Weights of a small GPT-style language model, trained from scratch on English Wikipedia: 14 layers, 10 heads of 32 (5 for keys and values).
Each number is 500 + 40 x the weight over the matrix's rms, rounded and kept within 0 to 999. Layers, rows and columns count from 0. Numbers have three digits each.

# gate: layer 8 MLP gate, 832x320, rms 0.0901, rows 118-148, columns 192-255
# up: layer 8 MLP up, 832x320, rms 0.0913, rows 118-148, columns 192-255
# down: layer 8 MLP down (transposed), 832x320, rms 0.0891, rows 118-148, columns 192-255
gate118:481522506508546609494587523511477445508484566482516529492457565463504485534541453523539475502494496501542479460478523452537494505463522465522483552518467510406548544489506493523567544492494534
up118:474485539419466501442449472528540484497533449580496519479528411416528527514560610512529554611477565526573397565451535448511488480512520497566533487540544498495443478510416516476497477432497515
down118:512513511530530540481553455447512513489469555501465507474501499564509519463514589508510509522546566457460497475471456548541469542529485501437417534478465519483550444589532481429529518480484509
gate119:526446483496456460547442524531564497509502511502448472453518489497488441466481499488487529444490539516508463569547467487492492481483545472471555513466516516456490460500499496456532484519460461
up119:482508522535499467534487518478550535516488555490495509486511482540458510508486498514536510580549502470510496454531494488535526527552512562490524514535521504508518446526534549449548510527434440
down119:511495511513435484510509527408466515520518544479464465410495475475502505511519522540528559480525464515508484473470461548441533525515543483500541627523505513417484477501505456473590519560409493
gate120:524533473520489553539440516564557578512547569496510485490488510501463448491483553462499499477537423463479505435523491443502478536557517456455559480486491519440557526482545555550543459457433475
up120:488561499435488417482538506445496503477532506535488521589521490506541418464532465562551517423547486502445550519537511499511564581519506460530475564544486497545478476505478475486470489466494438
down120:494452509473549579530476553417565514529554475505511545501469512499528466501393478517518522491519540533452539527500485488444496503456509478528509487475510512521509518512524587549480517470527527
gate121:479508518468456553439592595483498487524513494491440559533508553444452512556541501441515544506517542468581487461506481488535514483474498492537543492536505435421430399495496483438492461539506464
up121:441516470456358508476491524521493442549573509578495520489421578510534539441561502520589475524502475500448504524503481480443482532499511485485477503481514488469519397450494495557474462470509477
down121:469509496514465518517536474579487471457508506550544468537508487509486448404508510456482525451505481514516546540572449475437543496499503500517519552543512516455547542497441525572446522538535482
gate122:516564540572492453530466533456494493527510586495544482491482423436502483513515540431453578467514459486462500480596444514494478485467463464545497541498465495475501556517507530551578519488400523
up122:509480620498590519529502504491428493397530480550497537513498453469473492446486504574527510399483496453485480466432472483490461485524514544536508556454480486502585535498483494553470502484489513
down122:422438509493432510440569631440507489531500480524536449489581513501483512555432495562513529498437535483499561495435559506538416490557522533500546485510594512518537474503537448513534419420412434
gate123:465558536546474432474432517498590454564485509469531474515520489517531443477597511540445496493600508447462486577492514443503523560488512482466493559472473441556490492546561534534517442393441490
up123:502487537507491577519505537502523461452480607515534471527412508522465489508463527534416466526510416512464516467474520488506523504456538522509502473440498465516508484493485507545510488595518404
down123:484504546476502590501439482461448462472457509500534526501456499483494429550484493554532526448477478493464538489493470498418455413472600476541546478531537542503543570549510551494514530525526528
gate124:465418427510459410480513534504542497495534557520522443525464521486454570491495553445564523513445458506519540503470501586467473402538503415543463502566548523487503536548487482520440475435520561
up124:490461487491527438523488519463502517462532588528500461441514514488410543495430488543495517487482537580543501470433505534455527483471543574573485470530524441541494493560510537477572484529562448
down124:554446505511537525538500533492500485518464496486494466551577438446479547449418526516519528477486604470430503454465486526487572567499494487528498479483461474505577452470555506443465537496436454
gate125:404572519525556579531423551468509541510514564444583489461440491470479508517511468499490542468576514485487523499567500460521417544488464457434463518500430434486505410494491483535566472452503455
up125:491463532496571519485525509499553455470502438486482473471428568526499453502449543465454491594538511598537479470479493565533580468503520543513467573484521522482467492501566511454460522548489513
down125:468486468509484494574510504454460535519521436518513505548424501421455555495513521489497481447497460493436479459484495447485485544558462516498509491567533526553460459467481521493497533478496498
gate126:500509447504432533550527548456468555454553511395444486525519482474471495519521536477449566501523518519487524528532480484554438477459524520493562494520492425432460458501605496445556491511516475
up126:485504395559498482458473552537522520434517494507452445521492551461528487500564474479514528489497516547569507507490523513436468490466505561495532497483490516431500514450471421550516459462492492
down126:467521512505505465472446461509510512522496514536444513469563479544512429459514485457498428529495537445538528465521459439533548475482496509442522463498485436492587568530530468492478507497486534
gate127:482491507546483460493542530524507458511521491536515523524521461510544457516511465509578476442454540486508513588546474542488454453507438524477455556511470555500488523542498517508513474488477497
up127:434478507439435524503552474525520450468544517469553548539475460475492458486432518538515497483439492577480519528523402519485471471484469520569478419518468481496473511537500539485523503520462514
down127:519476477465559523532416481448501490488477554497493493502463519531475613551480502509448462556520473461503476411510507520498536501400574435488570430503525461494530450511549458493473467520574502
gate128:550526568528483423443514491504553523519551482480452514565487513525453480506505462527564526475613493469499491523490527505461551515526462515469484558511514534506502507539483463476520475459513527
up128:559460529464534444448556469499452422482461456553533488473514430507554514513504516531527492554506479505540568483512487429516459488563507487546564506440555516453541529522432453597470467472542506
down128:527454556510494458512533546490513526493518533444477556396504551506491483554531521485431508420490564486511514535477502446611463461456477513464455451529455539446431536486497540516471470465504488
gate129:520573478461494528495515446558533512488532530547486514530455492440525513569490453480492512453586483478442548498517491504504476532462503502462495530517496503495498495501518466600510524550478461
up129:474491480522538558482546507525496454529484456449547453501497567518541453454488485499453571595447499499571464450505450454469508502566465469481494423541485450448514436464471537467523412467383460
down129:538479495534516454487465450465509537513484538501481445500467503587483434547489519420537536531520546454482531448442536502514503470487450473452482537492481504487446496509537459605512573529411499
gate130:468609435577509481611447503589467582533516531469493426490434496439469433537497474499483507458542494542498553512519478507546452544598535471481454525501470561480529483510541539489552461448466483
up130:483429572460431492466559516457508461445455522528504470496476483522470581530495545564518561503516505461460516512476535445503610521517532519437448499535508497531484426520488486459482458464484507
down130:452455532552517478522555501447432543478498513497522512485582448490499559486489502443405477503544498462463480452498487530538493522572462521550428470436500489376548470535525514557570492421568472
gate131:441429534451479505539540506487506558469520530461416530494532564544435532456518492509525471414504467561539501448524445521455532489488479552484545510506524517500466512479560572476644464549527501
up131:475480566450491482534555478535502482522478532446478510481553405515488530534500501533485520495438524505485391498456499484554526401513517510491523429587503582529466479522484454453589589498538517
down131:438496521508515549549494475552532507483466494565499520512458480568546461520480506519495503450485553434529491509561518487524438454433534476514498471546446503523465536497489443487497531579445469
gate132:452618545502388471525573480525524480487509545514421536457462510525497486492508480512523483407533488531514509514629544472524536484469469502508450542493492442580423404615524517516446499559527513
up132:479548496546507440523426461531553516442450536537468519474484463526423454499528518499478565512390517544473470530511439529521553477547549497439423547484527442508455454464525514484496402478490482
down132:440460512465514554502543443421446546465560452567571495534602492508507535550532506426502490496497549498461532517539478508454518541510474520451561539500512589496564453466470487505519482466494557
gate133:457592510498514523482507486566496439511491512519479464499434561418515487510537519422534455510449495505486564501551530519520533444487520418564487548504550557439508505446485515451465466459446469
up133:527444436559567526510462507512506588406441530492503507568474546499429470526539473514519510469541476508553484504469524489526519499499479486527512503468516545505512456494568490463563485528546487
down133:551528514486477498550508434497459495510463528520492425488388534502485489529509504378558504476516479492499620505517542507517565474527506546482494436556541585448435523503536498501449476500548480
gate134:457501499509494584485501480542465454523487519440550469466528472526453426501524486460486535480565534495472524463591509530478451584462504497462516507559452556570496466543560507531576478438398486
up134:453542453478471546488516625510420460528515549542502519544464545513477582429462573466553528473495466526558492448506514484528471528522500544420493508504408543461470513459552430487453457483428486
down134:489511548482417445471508576504481498510549498545468523544531600446523483524476461487503479492478460496533475504515636441500441465561483563497519569474491507513552529411537488473424471529445508
gate135:492489519562470444459451535458551548550544517505529539481500560501522496582593450493526477480449543441569535531492495555555530561488480527469483492507542527568477480497421454547506455442513560
up135:457477443444477451509505473464569420525465476538472524533491506485465500549552417535538473488456422467574571480477544471605520576500524523520477590502556468490443543449416474537492490496438538
down135:471514458492504506510488473563492544518551495491449497497538468500448539487483525491512522468559444510516495503530490441457486476488488513509520431505519541482490487486532508480508441543531451
gate136:490473542449482583447477568565531490546512569498493505470456542453515458484534443406505517523512498471507520544558519532419482513483491497472517508508433493480558431474484464478505484492463467
up136:490486522504452412474546496473557469506527461454513454537531553477532424559521552501420537501453447471562443488563496482488552489558471382529500475512492492516506564491491523536526519468491514
down136:536547544434460482547551510497535476514491517479524484489555509523464470532535513492494498448510477552461538503455468583507500457499494479546501513442518466493495578496481556456568515483488460
gate137:477500481491524508579450578531564526548520576484462454557500434498501468546529533475538547492530462483590441497482474408485453504516579467457498481553426460451453476450527422545525435425452464
up137:499484452505487454493523482518521518504509471496536487472420485502484524506500521562478456458501517485552457487586512523456517489505502550540487482549446448498464464485450561433493500484478460
down137:405532488485526501501468496395469460475516445517539475477499530502453510447432575519523527567507496424497505475477563501498499504454535455461480489514564480531446494543515493483561563504472476
gate138:538534407581537497469473515570506519492445534515513433449508550488495489520536420476605353519491598471573502555462541474556461467536432417524467484495476508482455502496480513472535399515506480
up138:527473546461460496465470489546511466551518545520476443519518487529587590472452465451589513497474565471464581525474511507474489507528492553531481476486495507422510463519574547499490532499461533
down138:601511474516542471405492568507462487520533532449473490456537498479460493493472530521506476409488443494457578538507482507576498567481555526530491427471484536484501459504524442518497526521595494
gate139:463545483543527503530418520422502531522472573489511454469447415477486502497476475508504528448553444495528526504511425475489480545477527480538531523478484438492475506487567504509535510507458436
up139:552471501538570475473475501503517512532523493514483523498511438456470483435462504519442444477560548514523484508493523500553520451549540551540436475480459466541515474535521449412588512508521538
down139:484489496452485491481535511523445532560471479546549468478556486500555512398519517470534519509497569471514413524510560536470523523488489570556444568484462512458657527582421498487568481497486531
gate140:476518539491454508511505495553452523424558521517529502552505518538512457469544463480465442514486516480524488485553533475539458499498547481469494434538514519594409493516470429575483573536427548
up140:538501467483451467566470458524501565545487542520591552578500492491450434532520499502410553450493469572511581491568471463492485521469509530591441477417516428503522405610531556432515551479425500
down140:483438476463517497554462464470568475576542504523565435580425462470538369390557490517504466511475467522514492549582502523530472447564527499480479453504468486563568536512475509563450500483469575
gate141:443537398477504517517592484473478502466537536479449485490492468458536554528487473474451477488491468510489408472525459490512489508527511436480496475534505483530474496473570506581569503417449452
up141:482466502442501467443502478522409482509562504554516493516486524489440473451458462495526491408529449475510519483538465527534577547478519460515494520523482518426511599559529509536420499558501457
down141:474507528451579518539499473463525488502474502518525444514497449534519507544478557493492453483531471523430470454485429491434494489492506448511512451550506470529508460511517548473477515528455459
gate142:550582409406558580486510566477518558455545445507440508497527488408488511490595505364543447496510444471490511466482519500534538505470604532510514501471570462445453434563540459418487503512540505
up142:528509460465532493485433552468496492444534471515446478515514525496493496584465492521487458553519503487485502535490480566407595435408556436500513455596570486473459504491553532509541459468513540
down142:502526399489519479490534581496522480494531491499494555452473480549471588503464529526459549460476495499501533469528607468479499480446524540481539559457510533497580451498500468548456414500505583
gate143:545513462509451505583453506529523535557493522530428475495467397535516497502517551468556525507479581475483486508510523549510469491523552503567440536478488491480465525560469521510529560480497493
up143:507570561493527474532558504518510537512501529535525498453527509422483521499517571517494434503473590435476508457457510567518510516463431446518510451481494434552504499392504524476509547442476427
down143:463515459491539529462504444488453503483481522478468478483449459505518485455466482494571583522481523549492512556538467438477481478571440495490565518549525488528529474461617558574551434494486550
gate144:561535502517458474577475540470520569467517529511487492474494532467470456500493434498498497520504595445481448465603479475509520542557548573473463507488558469470468446554462547549487478482566484
up144:488528527491550500444464463503526441537508465443554542558515466517552497541572469436587486501533449528453496474472465476492500494453553473410564481467478533568469527492545545567457476520527499
down144:498467487479528451474462489520608547530519502402528539484521521584627525471513466511534476481494514458577506480544457463507466487529565510408468494494503496580523499475511523541496503510466583
gate145:499471532442417520462585530418468559582513552510543503534481528500510482515528423458533427425542487483523547538520436514503427476455511536508520479525487455560502461589519499534558513489617521
up145:457477504523484578510483520518553492509481459456545477502535403511485537462441493457538558501501461501550491461520615560470501407523483540414490491527512452483377494521504471481550509520443420
down145:478440410468485472497512534503523586516593474479524473481484461549485465514429461488483498459437542475502468457471517441453589483466488469424488513432502529437472492547484520464421532559445478
gate146:474482419553505553548458524520514478540425517514574451412498436526489565507488502450492519442505502544472537524509562559500457461500549509508478506559536497547479509578441588532507491480514465
up146:486443475502546433501493480492468539531523463461471566458535527522490497461514526549462588539514544461550640573531444503497525497494470506484500519553482501542500483482465470571483499444525501
down146:447446466413431466531539517582489514565563469480474518490525486481472543485493512504487554559504531466478435568472519454470492513528472530500500487494517566532570469479483573540486526560526514
gate147:480454522495495506513523516491527473471493508528504485489468501444421496520477539442534454454457438507539497531473480543546504465501519507494552513542540442507525474550534566513469515513574536
up147:469541474522531470497457498491507494493477527570549489512492487470515482525492467539537557514529501499449512530487434487537528441499455513511493492481459533514507529504569541451592522485459500
down147:562482432507436449539444504453445515527505544502500492517409450490499481516490534505517469501449459488497480573550415513482492513467506493456497469515513460524470494516503593477464551566460498
gate148:459483489519496489499526494521465553501509458422454523483482529447517541526549442446549450470429502510487510530496504544545519557607522476546504535471491483466449483492509475542449499475465447
up148:452486473460534462478581507610493563539433457470472463542503447525494468525443459525450400533477468505475542553475453460510453552496489489496465523475474499508509548538502433497448506466444495
down148:458447510463490516502515549494504506526437490512508493466569516494425480484504486555514489461466523537489636491498619430520522512472503496510469445489498550518449592479466489550507469505527535